From a checkpoint of a small transformer trained on Wikipedia.
Architecture: LayerNorm before each block, learned positions, biases.
Each number is 500 + 50 x the weight over its row's rms, rounded and kept within 0 to 999. Layers, rows and columns count from 0. Numbers have three digits each. The size before them is the row's rms in percent of the matrix's.

# layer 12 MLP down (transposed), 1152x224, rms 0.0466, rows 929-1050, columns 56-111
099:403452486514492542373578563462510512453470503465384657498550482551457505431522441520485401547492503506576540563507508459514580580527473548372483464517500446446570434467
096:550409506525471516558547491446584574419421573544507498524477459496559550548603491455543561512527565467544520606533542488512542594523533494406484430395556485539485520456
099:459439493469595463506482498540517548484502537585518521461521464491497523455476625499598543397536459478517575532487545561538597515551507588517508498480556434533554450556
109:593477527542504459513368419452564528479593492478520554587497499433562429471453467428487517528485486437477507607539597399426562501473524484438444482494581467520547508540
092:497596579497473487487469553569456476487511413461498458548493496540544507562466453480503482512457446533468585596511516438487500494473546498545510542509433521474436464428
097:493487428522437458504553597544484475519374449470528498543558412471514483519529412572592597405443541526523500493567559580486502442624492551488495487394522533489387466493
097:532518564461524554395460553513596479479465527512570502522544534400503470501477516515505517503543473427429541624500436550492527548483459530526494506596569483376538467503
108:454500553390516469430430557502454537521468513449523509460455578519441448608575396434499516569558523520506483512462529479463515484521525529532583422469448527536434450406
109:418487503561436492564600399483483485472500530486480480487411549543513413555483477496466485479554590494485526424453465563475447536533485529486393420536441485562442554431
099:555485437549544475481529403490535537428470520542485511500459492607384434526511453527461521651542526511512458469601478533511543531482486471509545519542510463565423558501
094:555532464490519469494499465547489542448515482568472424470499526543447574573532426506503526553508530535591514562502482439426510466517482434489504576461530457534556451495
100:523494554492456478459563510528498550523481554525649515568473498461518496633505537485438484531571507528444503544421497431477482528524456474488475498592566540498525434449
097:495481427435502443538429547458536547566593432474559463453420490512368504467455395473509492554488495451513441416537405466516499541479562419526556490505534514483476540532
097:557409520561543483514506469464521533577532530599527419566503499512536514449441528439532526488486469492552396536624516434530479531351407471558497543509514508587526500520
103:479556444484493544526549551360521474523485507459506573474532422487489450466520479536513448435526531493490603510503492575567493558448542490491580572592446507568584483444
100:478549569554489410508552525452498498479560591522507565544547536444463458393425509464532488475486493484461534476529551499449470507400473491455568426483514529533438438482
101:531540439609485516538576553380475501474555489544541438471460449490563493543481566519521599497470615564484493511513546561438454508505575500493517412416539553608511497513
102:505499526455489631473541492511510480523524636535441463531496501425540469465487578613420580568534566491460496597378450580532498531521572528500483438429487500539533528470
101:529441477473427524538434469493455482515465421507367540523520490490510431475530507440484428507522492524493447582533558470578475514579517466353544478466436478505522474537
106:471488438529510451423487527481576521405598467533435488408456500534528457467452475461484504468436461536503490520488574464463439517594468466539556571561536392480476463441
095:606561435559534557494526506407560451463413522500511525485472462504548563453458521500538539522436421503450645465513526549510510600514480572474526558451456529540504562444
101:465574496516429456461436463498478479545521508511516462472508558542474479501575487606499527519438557510441591551538516500440407583430537462511398487496477545498453526404
096:518444524562551489532397466553491470413477548541556418476546513500480527446536447564446482514490469467463479569409589598487600485520499403492407445532551472573547487553
109:552456483407569452458354548465490473511454513492643581526476487519442470490515526514607525499529496432510465519478482545511419402435474524570426540541499461550401529531
103:434523523427578525518515454493487514476521505497484437489493480530535506572502480477473433539525461544598479454625504443470576479516383471532471449452450497498464437486
111:557539471530512639462531555539539478510477492495488504524546507526489461523563537532491500470477526586418528494489570501487530501512512548528436398520502580470459566452
106:560488482463524510571561598458485529456613544486522494525496436433549498437443484444455598512462436525443388523545658549525527372555469556601474572548543543453471513511
101:471458498532487488482483571457522475486512571542549501467517473500500506431500547503472377580498520467453444565430566476500449448508494479520571602522459595480543538495
104:522490468460465492534470541427616499444493609496513544522555612445517456555545493496452463592528530558570623449632525483408522502479519513567442579462537499456469582487
093:561541361399483494565487443446459562495475520549542533551370521586560493545572423502475466406449494538541460544393466429481473469497490456397469410446562552467523558429
092:508494538489506443483561597468500512427582553470496532486486605435534506466659478559493526536502518492436616428511465550501472551509420561502591519564573469436440565461
098:555521482509518557510487581504541512496534366402515420428444488522548509515425433496512484462575488414514526450418435489515561509533506502451479523479411576532602516503
097:506432512542514571527498618488553475594458547508531556553505470515435438560402485438534486525454550425560568441446480498618543483560483511504615560526434490613548405447
101:486612470558532475530496473470471498543563516492499531507565413413473509437438526476463428379534553539518509492552504415635574401491522514480497484409500516616534558565
103:359503543511518469543428422511508596478476466453443574484475451521446472528425488515438521584452496487465573556480421496529459443455484569372533483539455539521507472454
099:549421523521483491550616523484588504443483500532428431553447571457535536562580443505474470433450429548466570563495495512479481480506529508494600600467537564470566653504
099:539483527550478546496528474393488454457467559523549483574466514513463544541514408505436467546438514562516465434583479576463509538449496555501490500398504471511525510564
142:509460529470405481514500446471443542451560537616573488449481544484529491566415515432499492392510574508533506558497555560458586454450425598491508579524488519571530462548
099:496540464572585471502547480586505436467490530429532442477583490436531555521483528501490512490558541375467571519492520505538515543503516517538492497505481479556566383497
104:475507567580532552523537459516464474442488497493516452545459488552381465495429524382509471424524513483538460566496496551585565550548498467493511402497488481399478489567
103:479476473506448559546533468509455542528547526495574511367449597477510473540470526485457507467531423544505538527562500458505414459521522474507447447590579424503550476458
099:539532507500456478495613454520458477559534495489517558426519458503557513494580400512499463548458530560533558426587580412530500501538472449453494491509464439485487650582
097:580444503425427446555480496499514464481464531487452529516433455431501503521486548504517432523511509434470499551456420466492520454594525531515469543540609613579507411486
108:425463508479542484548469484521499561528530493557495544525553404439463411523490409590459584620491509478530504577446543534462522495443430416542570463581467484522603547542
108:458536568521420455486433484451498526427630534545485522477448491504540463526492505440469441469468475604592468402418516490425537448508518449451491584489411551550469477543
101:524448587537473543463545444413562472556534469526461581481417422589425542502493413627521485501537541506446486479590461487422394459561458569508436473549566539437508451604
099:566592568523413483551510442522488461487454544458555486568585468483429508534578474585523528540568487495457529451508541570416575499573526482511539468498492511546543330540
102:503467510472486434432552551531481482516480454489584492475544564458495493515500495455454525507533519539503519502471424584523475479529461411557534475549432461508467474439
098:501498482542459566486527544512608527522510456502556496543533529498599508498506618556467509572457428440497540521533568483550507481506453574475554552566462453603453543456
091:504495572480516554532464516487430488493458509524520467493422492485561533504537498520495528561494439483566526584462542496495535496519537501561584377641430609526465461517
091:459430543588443535460479568498474489514517478519542507509461523469459568579505496475527555476560481464435408474407540524465465478438523455524553490513532558471525491454
102:542486648498504453488588555546459483549474578485490515514478557483607512457454482437445509557521445493593508459536558456643569533471545458413466541541494438517516612483
099:450578512437521515443485522593526512540334419469459520505466461463457457572513559525497488479550513512506587472406514524468541516533420526501463557494558474493490476485
097:473499493574439449484475595518411392512426496537475456486471413410429444518488484533416458580496532468583491521520498574451546574453444479484603528598476515520486558549
102:582456464552500481558639535489544472572495574511591495477449501497440445497496492580494455470591443488435537434488450519497468528464543479429494467474493628507504484545
113:578530496425475487407583565476518445492461443469520558435530528492503468525411473454533498461468481467520475456689534507500478536494454466499489545514454523486427535563
101:552478481517531445465519552546433464622525537499560473549577534464521512454483573441370448482506408636507514392575494519412487585561404451451469536541460555494457517456
094:413469460458483563407537421509435476478475534513545526487409518587524443490519445554503494479609450519493449489532450489516524523609532515453542534491482497493590467464
097:544525459609444531453460474588495526439450486409435461492524530427507523452484544566509402490448397453538452501507564580488504561512563537462473492545520411553475482504
100:491544467489522564543607569433497526542489530530481460591601526571539488533460508507553414590533427414511503486518464481471511498479646529476445469542540505494518507514
092:376478465457447495490448371497520453499399520611483403464452464472405560591530560607523524522474453395457499554443536503478458474413477503535479415518553570499446514503
101:490518573393578559525478395428479414472512487588513491587440523567612578442522487440453508529498417505520526479462520416545496576530440460435507557542512480442453476457
102:543499466510542496401558482529522447546468498564568452493510496602438417468372495556626504462515503530541471436559516476502455490652489540425512464511479494528413610501
103:456568507576507543464462517498491481482522501469385466504478526624463483417447606446590502435467536455539454553545479514505489592545479427556490430393453413569423553538
112:487493469512453505392491616444494578501450545513555507539522496478416495563521525467592511485562509531455490508612464543533516451442429462405530444586442526525453549541
102:529465527483566542521541471505455544499529495501606464478497503528489538491524448490455485468503476507544491488514564566522465512447549490536528395445526457464447490531
086:457532388582392428452427572571456569411387445515573438507534490445503405460458527473484434461517506496469453453494525599499392541525421479547567487557423502510451425381
099:542456415542518512517487519407504433510456528557478486438481396519466501532422583448542499452543506461449477548463532538445496521396582548434544485558562549597534422530
103:482431583543442515458580483583503496524560448517467590528526581531602577437522564471448543511503465463529535500476460566463466568474511521536515428473544541466576513482
103:630454571564575447545489485503474534531454427600480476510618508492515541448444455409452472518488643387519599494548519513440438396506502486465561593453574482525503498471
099:549530491518536457526496438482523499521494465540466452523460539547479505499486408594442407419487513543470610514501475516577389497512541449429556453415474505499492524537
096:435446427451497498485475531441396417407494516459518603432533467518434470435506512524468463496548470524524564523492565530458575517456587491477504572491533607517456430537
096:420462474517488450591459433490496474535517527572559392473461563536488454421450490556497554540622590494417440548508576461457490512452528535549469511463409517445408560458
099:520453621445406471440440438485537508497472453556495458446448509557563520497515514474440549564495438490501579410503441517452461491488541562456462479570446560564570545490
099:511459538422446520527484490548547496467511432472421470579503597499500446539491469462496556517472474459470524488475483522506517557513557492521414450469435442439435631602
098:444546496452517426439544533495445519501444537400386473539506520525515394465547427575450464434423518430450483539504437457559436504589517478547488524516519586490504490526
091:450525563479480505472575395505543426548531409598513403478493548526499515468357469526574547533459520434438541472381465429514506573413572562556522392478423507473513485459
097:489581460404484564447498541500549503489563473466466505517469567578536520503494392480508437529410515451476443521481551479574493517445502552433469497544443464558515542535
096:532494501407473484515597466506451367508503463553514546591546347493511508593412528466474500540526544497527469436562481531446496526485529532585526495610553548542523504449
111:465530500591500447464414518512476514554503545458412435444533591524495460484559481532556540563493529486449492407471502479538480475411537538590436492594496516486496559507
101:478495574461487415571478492529531460507546402437565551512488502542511586562497493410471440480471429467474546493469526573452555482610513483405584518499483508571553395552
102:482496586510588520476558605507483485524485559465524467442527458454591496525617512438497390522575457555502554513437481523381499443563507417513405489461505459509584476453
103:484443515499511417515462613512429542542577422517546431612547546537515564563545558504522464424531532516473500444450511540588466486542462531415468501463476508477547497500
093:479551529491505514450510523505460455529464511521481456457410612515520533481510532424527536528398399444463620492563492478505621491455489578517472483539491547497586471468
097:526566543471544562573435518465558509557504467510509465546543549425472431506519520429493509549553453396541535455449426475464504515471498596513467529528533453472450585509
088:503495522492499555506491515577640525495559484518455564387457448554458504529598544411521495496512525567417499511508469588425532600533503439424441476453456603469418486447
095:491516480549513526578521611520490498568601463529560479516524444447466455538577479394521456495488493452464511436489650551582493494569501467508498572496409514463503537449
102:499551493535505521495520545429530515535525480496436549460574470549619550480508443462471395464516448529661590479583500573531634498511502541483444500478549535469405459548
100:501433486523506555530527521471497511591543442496488519471417523482529448503531486523543455434527505532535426608518486439567562516540505563407531468551447540493522537509
105:515488563579503451469468501496510482532558545514480494579502509595490423469535509549537447543474563539455514543514529494435530382552485611563528484555450569545462513523
101:540412496514487476526567551471560472437505590554466543403511532478466520447481504468486479508542486492570497496490476604484547544495532670593507564452482476469479415540
101:458480522527513477442466428547626454394471499548473551506495499445473552488479451449596482552497551406533475459496485492465514497465520562462420436433512465438518549377
100:503530470417533517431515493538590465535525541434443465521573441525483534466532630497528471483471421437528522566519434480446546512495503553485456424470544523484505469359
102:503474422530537490532460492379628546549485410512497566511502562553545442557513571549531538492570504555477531391497531551513407509526504473533381386440497447421475568492
103:494622495506526476543524481466491537582522436389493457530539558491572385535525478420459482584471437549589544567480335470387462509489512508545639446526504413483452463490
096:404440507449496610441431466527515536529482445482514500501430499488441537491621490526561514452419532482556456499457428497542412499562561454407457490477448439512406468490
104:535445527540460559494443494449573502495565554532554390550463549577563584591424506470394552433553483447482564513492485441418466513470484519443573551507523503458540467509
095:362427527499446470445429429465477452455481558390525445527515449561503534522564433616428506521461474541505432535439461554578492497527438532560442501468409525367530475535
092:504457519485455556449519444471526422466443495542556492533449561545492506538471562486419518541447478475416482468491424479574426504574552496501515490536488517459662511514
096:602553444532473550492468560500460554578515554462523465561565571479510487466502447599402560464603541451547442454497565528429537580556425419546533406502474437521540573513
100:482513580565475558438445498494616561597452513484439468575487615495434446449486492496564478502558504490499371534541446617489436520624493563483434519494505439442529440406
096:494498572483446585449403543548559506469441514540444407586558577557487546541514578500419494535539518477545543487546472444495559446481443508484424575499578530492481560458
096:460522524506418479537545563476504532480527507451506560554543410520447533516433473460500486467527445518544485455435470441509477505440475508425492556542573534491462574508
101:474549493513567527588537542524556558416503499592469481591525451509499442437527414490513487508564557521537555469403524494459532446501528440480521536505508509481455485565
100:563529554447525499521493415599500465516462523555520496484461492551500534465543471519554517535512466540502525529407469562525503456586518504590553478438467518606518506415
101:482373504399495522547516485475513402474530483493491531485544521505509453374471490504471450583438557487427505503485554506528564476526546475530479506527408550539479517413
095:496508523514477572467453453453437581560404503457562619466564501519446469446477374457509543529423428445439563524534539463561471513537498574432518463559449487506469499542
099:588463472558578469523497470374502547512432501546552639495618573491475508476438580421452541473470544596487557559517582536415511449517507537513522549458538530438460563442
081:553547463497450559559465434472486513537512528439446479509446442394565450476487563516499578515463505532498466489406518538499510536452457475522581477615519438503505488413
096:475471526417446521512539444560531533589482593482389530566444535488454502468469445443530445521469557555493449438483533537518435460527548586483429490493500512502492533525
099:529540535463464480539473494549541468440528494563591450418482578479457419538560566479509562430530437569475481516539569496504491456471569602537513498447591434491546473541
098:530505408528486496522587514476516472376598470573538506603464543519472496445491504636449464449474491545530525494410465451426596517521519505498499438513508466489487579460
095:408542516502468571508329520461581479466463536497558427508500471504394504514544432409469512461480565488479452533611432520417506526442509489487506592446503411511458538486
098:493551614482567455541453507567494558417485516573509539485514520442470583471472558520478488547449485607449552489468492452400509484469543406592474494537412501607529528444
106:462455505579509471582527511465506497502541526474523474504489521437513484448510527467543542493489599488463489579434537550485599506417607538453441444472600561550482544467
108:418440536459426461493556496447644529463438503493486442558505547481420469568487480430482448554525457404627517496487513485511553528538491372467623469465551573489533531579
098:494463546495418559502477468562531409551569453519448438459508473396510445497539514502509485499544489537490521535426366493370548472451546517569553572506535514490536504428
089:426452429457491437548456519493528500460504529516447480568522503497490550568487508531505430570468585476489501498518531453596552505551512426507492451409443371411516464512
085:463523516582486470491506525475485582572530508491455508525494444581465521422535569425474445491488478461455480558499608501428432485526499488481525513519574519518452566579
100:479515470457515454475452554384498516522544493484400518483541457515483510502518461408535510503452488504545572551642485467424451460551451532454523449452433473434550483513
101:454582522549481547537600491490458530525514463537600442567450554472552492499483478533516516472481483468515526429439545488499527467482477418500457339553422506609540504415
103:576538554452542455376524438514479476474484601618530512488485492415654571498616518467495484382565602506491439517544464517548449345510417424448570561589541516419449581469
# layer 12 MLP up, 1152x224, rms 0.0465, rows 930-1051, columns 56-111
095:512477421487474562489515519508479434546396386467440468530449503485580402431491470499548493560477522455532503468429522478579380432439514445409505463570495477495526478461
097:508499443496455447527528482541445441485521438399467433584461488541508503496455429491515496605463564510471423462503459489483554534488477467477433501522531571472508457522
101:528480478429428551478471458469507506547583407461497545387492495634520478518513498517429607488573464445532493502515572495537557532556543624459494440546492468522534514622
095:470526458472517491495558513483452420468451476491519516452508437514482550551471454471516583637536487495427481575495469493486462425471509502414505523471493499552523551510
096:593460463402494519500446411494458509508491445558522567523478530503495464459440507507444456571529410421534532608484441627409427514502530497562494544524502511560544448528
096:501499481614586592508577517535448536539466499469489530479412563499566429512507372495443546441420472476422498461468557555446437368534476539426491486487543465514442494488
105:437429369441420479479463557517486496513484534462471487476495495474434506554386506570458492566514531492465510479394548552535550503423463501565576589501476551510481483505
108:423471510495434472521501494508370377415427462433504476456483453483574560456469433606433426428473486480458452576473548449490480507428465491374390460450465475501510453508
106:558527465475490578453495519580410429513516424542538540499555403453511556571539489515537486491528496559415553505492520496512545398501502578540566455565480473464506479432
092:362505532504506457480516531436507489617519568509493479534415570513481495364586537407528418433520530503514506547554393560575469503520517475558457540499402421511445455490
094:460502477480542443468438579525565477503401526498517526449436342516503505520484453471479424491452599495432516549502539484458522489618592473468489440461507461461571578523
100:572491539532553495473473416495524466622408531513465490487607498608541568537480454445445525435476556398551492462481547446512473386467452588447454567492475527529485444392
097:539494501461562518558437524460480355443450463472560629480573377410547465473530405560495494413467568496458608494453495526508511517546562554536428515457504484511553522499
102:568555490493479520488496493519522436513442491522563471449439510533551498493589458540504525498478441503449502536440499408479435541457554632492423497611429564585548485461
101:402458526499479617422485487475538539553438469443518373555432489556532561499480469535542547501536539469481500529587394476428547499499497513461490440564578525543582447587
101:589456453525446539488497507515493528488532552561561508497544486442553453508533582528435504475424417517526489632614518530469465505472533518571501501553442436542421463409
097:488417482492537486536557508450486464554562514515391494504543525501514541463573551470594462444531469447492480535429565474505527579540494501417525520557525573544454503469
099:472515548545541499459563479557496528571506420480463560471444482547527498466518467420491463553522574528514487478503435512445503569500545477461419638566521496476467471531
103:463570446383465534565475490512493503432459464484445529490502507587455490486545479506491609429579493569565460408531497460526368441532604472412517544510468474648522480434
100:405444518519523492402463490493540569443512526495517544442453595594514554552473478531514508479446518478551441548550535477494496472437430425503443500441612505493512503404
106:519463502509519466604613478433521545538465475475529430454506572574411520457506440472562545461590416497425500449498532460483641452508545504484572441414463538475567464526
100:464382450406560407543534599525493535515540481425533459549549525565624475502584585563494477525505512484441469465541488489476467459541484439521521498532492528479505486501
103:438531484472480608515475496483478571597524443498465499518588438508467458471482457485518571556554491587555441463521461386447490605534519521426527462463420514553477680487
103:458403496535485495445525515432435437427463492404576505445524470530538495418454456546468513467472463451488609510465596553584552448530496518565450522532513530547500550525
107:494491542460435542606552576556524496519515529395461438601517466570532433478570566514515517532609458524457469457579500460507465474558568448519668522500511428483470481463
099:411498510438487573525520452376460618603474500507518488566431504495520532563471497490555532440489493490362476476551500588483567439467528515435477462555496490521555503584
096:509527475537486517580489443487466462474591477457439514504452494441423623544528328445524507531559571450491497492496490580610435475523587503526563487603474442586505477470
098:470530514577529503553465623436484542518515399600498433568512463488507597501451550473557624448511407527436365514462439521455486534464493465417624518460434487532479456542
097:475391525521474471500514492583514497518396487409483521501518453426470511486434506566516573395528439539511521490513458536409582384463565449496533554580553519510576425520
092:504501404499570536560435423525556501532522537502494543472460538542497492575394531463446528483467394451487401487535533513514462427522572491448469559549469563554553459426
098:496556465461582546553457497519525480442507593513432555520610563539446437476527566562570529544583469430529524454524472523458587487455489414517472482567510467540488486473
096:506483507486515437453555494433563607475559523497497532466539513501505471551551454518502502467483571506476508465493503515458520521480494462439449463482473526356429571509
098:589484556471508447435499562429503447518377512492465542438528516410493450470475425481568491492482420525477462522400483557404501473550540473526485470520449480498504478477
101:490373490436578560499536404504600533509462489393428533448600468461548468479482516528532495583547486437541451474581458455532454483422506539518568512449558549511583488462
103:493499488486459494536537475456477456585482408500514489518548526641451478454489486445503552434554388497465427475524523478471573522413457511428528422497506382617486396512
093:529445562498491610525444573543512537542432397461488484398532439434425553448477529569465547550467472451505528488468441473577599503498552515536576540461525508477528461489
121:521522512499488518526486533566451545514455513484432444463439535438501570502432532570484536525570530451549399600575509517444522536519532581472521562509487550627446541549
098:576529558431438508528393458462448429538512412439497454486585392511468459516464449520432502512488447520450503488534474515522481440430482543416558499495542483422490559388
104:441547554461447490519455525471511463492538450528448491497551549474521509412499483610511511525482381449547535474546384480485487489542501438425506533500517506506471505484
105:566541510498475487367515573453522574531401530496421535527516461537617502506478594508515430563517550548480525515430556486504553554461537418471508524437471509486491569558
100:509507485511525611490529522521460519590565472520503570548408524486493432604415487611463412543508518489499535538535511559482615562612460501525543424509517393539626443530
098:424514577466599476436540462567431518577495504473460475546532484553528548497559508569450574451601554463492429488498546538520524566462542528545576433533575494485547497484
104:508396567526530588507534479571472435489493577504423485456436573526494509504475581489428521545568494512485522530585452476502517533432504579458367523476447485538542538549
105:585532498435523543491471461546562492487475529428547511587557544576485438501371380579543521522523453502396473476481554516565536435402508406480418507449500502454531519496
101:502543554455510486405474623498443538518581495570471406551536445484553513400494437488529431457476522582455547499502482540457551527448503499526499507485592392480525545410
103:407456575486556552482476591494471606517522486527536547512461481482542422490609404536523542421493508485425577422450506508570514539543517542418492597575467505456411551473
106:571458460577496614530525486396540596500529550554459547569584577510535454495462481531532564538482525538498499498500575539528536460507500481515413577482501567462487475529
098:571545425520513487526451567564530427434498476566487480486488465565587498503583515560535469452538521542541552475553525494500547613552553543540461542520471510491506536527
084:532508457515499471416590560493546444526486492568516548446458502428459525417413457491597568513452493517474565448497440508453530555502441503484458511391465566536493462451
094:428524450406510470485485456579490465433471523527489485536574473527519401538474414517488530522504493421583464541560552518509518516425549506471538518413455516493498528545
095:382424439440493534540556562475536453518394543506545545498534495542425432555509439533544518458408487580530520473517462401443564409509519490532553454443439492474472494523
100:542546507497468493544500477494515582434503561379481487536480469455523440482542440482548435558614527507509470554524456531544529484539479479461518512446571479490454570511
105:470554538564550517534490468543535508516554509444536460515457628563543546560509494550517567609472533584469447521530427488527470513471499563480437530598533515536519570441
102:509534437564395542507388505503463583492553513441448587524423557577563585482460520441525443474483487424517499422490588551554517442516477445562440525513541448497486470500
105:506494485480506481576502445526418448589422478463578482466566486401531384428501488574455523494474515487501471488494467528526429482556535512546439489648494436456545529448
099:537457483644450467444473470458572470492426442487523493492484555462542550481464424494474576496602507453495479506486409539503481419428609543510480540549485398580503513546
092:453527546508488516495534454487457497575524502557580513512499507514508571372606536510536530570539461488440540486455551534518530588514510531509535528526498584508485460507
091:488528482532509484466407463482466537590539440511512502506605515484524490461538532543469458561481543461477432427486515576509576508506483508473597533500467555470467430390
102:464533534515501494451479383549537453452444464477494534523431521489538467546507549498478566447478585536500456459572473462402502528529450584433408576480563531436607523346
093:444512519571528464524644541517462549531410553486521552480441561514528556434449490517511433515475534612502620492474490490484544482518581514525506559566533436469541490487
101:477484514568514485489502574483456553509394478516525452324499556584483511554430453499447462562496530512490520474519565460567606466523528501408466467429481462540387471449
104:484591535480560500531468520476489590557486560573486452528533612563587501531536524558507563605442493513516484508505544497544519513430571569440520591601467483493454477555
103:558461533490476406582560544448451635417482536485599450542526574566556476504456441482576481463527462528512445511500562523517499409380481536533495506575477590526514488514
106:571467437503441474443559437552543534524569469577521480496480541487545564450475419566533467462500542574493515588461485570554485556433500472537556447577423503535434458517
102:441527532599440483495458484516523515490442529453577437573454481511561572484437461508592456541460497528552542540628500469522593509612490400497484432540560553504477468534
093:576471506458534533468516514462569454494507466497466531533479519583473566490528531435533413574485420505516440508545440502506574373529503453489473564487558411572543502596
102:485458407554557560475472497541581482609505615481594511629486548586505469451540477611533588487458404456520476491425517579452457507521525554461472402464494522485522462383
100:540497491496506455554505331453463516454523514494468489455500524508528505461535420545598523483452550497505477384467566534467493475451563435384428479480503519488458457574
098:419579534502466513530496570633541409474470481513583510487412453530482522560533552601466490444487556597510451612503515459378475541552493506572444501534485535501449483474
096:459494479445388606504440491561508446527569587437545481549542531478631572458486473383501604531414486455510504497473588540527558438439439545520458481574565530518412487508
102:611577474446433530542471457527553470544444507472564493506530514395516533548478511519567553527493474438440419560529466500462404534427488528554430527358492491519532509448
097:457534488540527534446582529495485553463474548459562530571558424432556481413582561532444455455487471534556542552488544554474449440487481461457445522458474507519506492494
097:575518479501452492489572508497472558429453460508355469532503547433545466482457524562462509533490493574499431541553457533394492515486554508505507511432549484567425448635
098:509532457501491521388466536555484525503510485560459524478490417487486524504390472532569498533490589420415428524533516518512424509459517490524550572619467516563515462550
101:574505477521429490460486500551436524459491416466442507432477530510520559434447488492523521577551510515434490509512373520508459540394472539477507520477505486452471530495
097:513483428491480525565373534403457545500491494484516564515426554496526475501584436445546488446527468593520524494582469559463514463513503464456551514508490438488507577436
098:480548584523540494533483508528440368488523467466538421521556482498550496427554514505536540469445501505424556505480417487516444545603475490517543639418463462555482509446
096:459552542470377484539455528516505532550553557377499465552464475490574543570516433472429480579461506485498534510453482542563548467505466550587444557418402528535493497514
110:478496495484510482539442586458562520580515466487461522500543427416494540493538461523620484611591449552485517531440479574417470481468521504516598394491466535468581521495
105:568540482483522504515508486458485458461450441511582480502574482461450495545396487428546467454486574559411404477444477585485527406503588530570514534566356493453428508504
104:468433566534459509440515508445425559497560444523494453437539474391460474419528480687453524484470453531452477477532492540507462541493509480558532482572499519521560609512
098:414586456494510545521529507594504459524479580479471494590525557473406451530444418542535493474489544508494598592461443406487506566488503418516511452503414454541534507511
098:488526565471404516596530506463394530508522485453539528583533459527530458471476488505510488474455567480507488574469456528526498460519439468544537510484539507451552527556
102:500446529435492622434528483508497617526493500481474499445518440569531508456480412531426451502431476512421530545467485577598536502452543435525464487472496560517408494418
095:462450447487510456577458440370409534480404466409521538605428435555486519511444447497482579537550528441480495438531460450432511425436590489472547490542470485412550433553
095:515481508459571449549540516486480488432548554538449469551585498572573548528525544590510544484514521488458457469479470553521546533534517470498536437451564495476509462553
103:567506508428514568597572566557494572516537484476559547564506450475474524504479454519496538630565437541476436550450476453450539480475458530510486464508495497608544406516
099:556559471429513498475468434473493465475421458495430437591516502515417495494538548431431570523607473404551536499484465557489487583496506430481423506420445513484494410478
106:403500474479508460488435538552519655494525488458444481534388513477496492493471538529437506512452484430561522504540471513519521484581457423489547575535536351454464459434
103:454480421439534469550490465418487509526522416514485501428531475499442511453523502438553520486496489550469495415523506484413479430494530496507482477480546488536433545361
103:539483496443447363511442434556381534467416457492475529449535510493424451495518476573499466525456496509526411458509466405545504453500489441553565550507491492533488518495
100:467451603448585453540560512558417429462575489539542589526549560486443558524483495531507483458488559556495564423651525600377618542481547525503484487452492477549561456541
103:499591521600501549473452450569382545529476508516523492567522461528428533603574523483467438496488591509485504522470444495529479506487486510532489464491567450564437416501
100:423419541430552513466439396528518495569471442488510490476539426487374561506443422535555537428471582449542511517453542493489547520514419461441474419475535482489509468498
099:506534471498467492526432581522609468499519543464526501565407447544516547390455474464570489421549496533519572482460567524431497376573538470642532542476477577559532605511
104:479548511424430414471547455510567495557501522515475486414483499434502470459446525528449492577550504518484479450558452518448523449476486488514469483564499446462534466519
092:525474474507429508462466513506558521526467399542481566440438522552524526442520507512476474570488517429473544554534547453531592465540556477504617458532548474531566461396
092:497539422583521532568486540585453493456577432505430442461533517514536562562509541505427478490551520494571494573483516468480446367489530406512540463525508493516517500523
096:484480420446341443500556419415566430522535419518501509491479492449528410529473449591545507503533530400540486451568486403535551436484509498498449524478438503496434404426
098:435516504485422413589530526509477526535525477353587424482505550526509579503532506488527508422485550509432520459461421439489460494482492510365537583569476534633519555534
096:567487522527548592520425504560571587577502455436514556422514601511558483429512464401478508439548463532459532530486508502544484492527411479546532567421521587561414491407
106:495439521554488446530606478493460471459446513543451478455570502482534520522527574540561564518532516544484546501607469457490538590549616569526554524521497509476497446479
100:572525496476605445491482438578442475512495524402557490401472547447492520512517652575399453520432439487511495458569458572494472508469605562475448575445451540536533460424
101:517493455519514443573535493539566475521416477490493506535587463444454480529532578544452525460576567536412467514571473450539493474462446544440508479542470396473504531583
100:447590510563440561563435470492392535445567495423557525420490589461486444580517497580494488526463513532534422557488493492473472554498499466499526558531506506584430468523
096:493478506518447459526554561466428409546563485501408403563511513465513531428460532473563450520463573580504501458514571554489588558447575452564540537484523574482510537466
097:481564422431433551454405418468479474540532434512519433546423493543529439526517542539555511406537555453576512443463498462540603591533479557539397478466416503449486383489
088:523429541495495405544461523528497440506499443498548503571426491485500668547505412494484494501469531467550512484536428438534538564538480528529439384413493562488486437512
098:472500471500552492546529581428416427539374412497483491517552523466539491619510517440559459530528495493499565435460512473436431539484538493471548496470423478453527422555
096:456387533556517395486531523529496476532476487418502488440524527432605478665490465497477553552524544433519516528553544522525476513542430420465517530455427597528479480551
100:479519496417431546472580518582547523652542519433430551418470499544568504425408527424511380572434526570535484588542527535496483567445560599555514502455552509515555542465
101:465520415472536540512505469436482546426479524462424522461471511485542392507489516496472500524546557467490440493512389430461539427447606526376513499431467519522455508480
100:500500515531490480542519477522485494532495449496461598561442597600498470446459536472490501465485516461508569500535426555530397503481511546427528505524471371507544528487
100:615455496469567531476556475526512471520568429443570538589469512462430517561463641464408499472482566535469482503512516494458522470558559553549582527526535481535506506518
104:575455507433616542579494489509450490518544461525397515502518353469437557471541584461487429486527588446528430484509414460501485470571459505565542593519481485528518489519
101:556469497491531457429419538569457596580432528547479592524515423538592435441439506463458468500543473395536439565486595456602465587504498497459551550450504365434480516441
100:566494535467502449490473466536507632526516494439451547425579548512497431491527425489468599412469479497529492435605589512473449515610522495469476475511479456513438508492
092:405415409459470454481425439533440497445408370469473511488463494478372465529525517465515447545508647432463536477458456510545509476480498556431548449533432574523526444425
099:474592493530509503462410565527404453498540484545513512520478562595532498443455527552508557533556458588476481511499553467405440491529515447423505495451535601512435466570
102:520466528427567485558402473586441546506436472487476451482493532643459497537533472457516467591592534465547512452523364592457493534449548519448517564459550466445556548542
100:482533426482467526487425427467555400528478488541470417474544523523472508521408470516389535574467511580493518434492509481444481511482489480454537531515456511541419518477
108:421571509509407566489570485491465432529448488533503657582597563479461480477547546456475548480457583493576504494464514492548522607507582473481516509511398481492454529495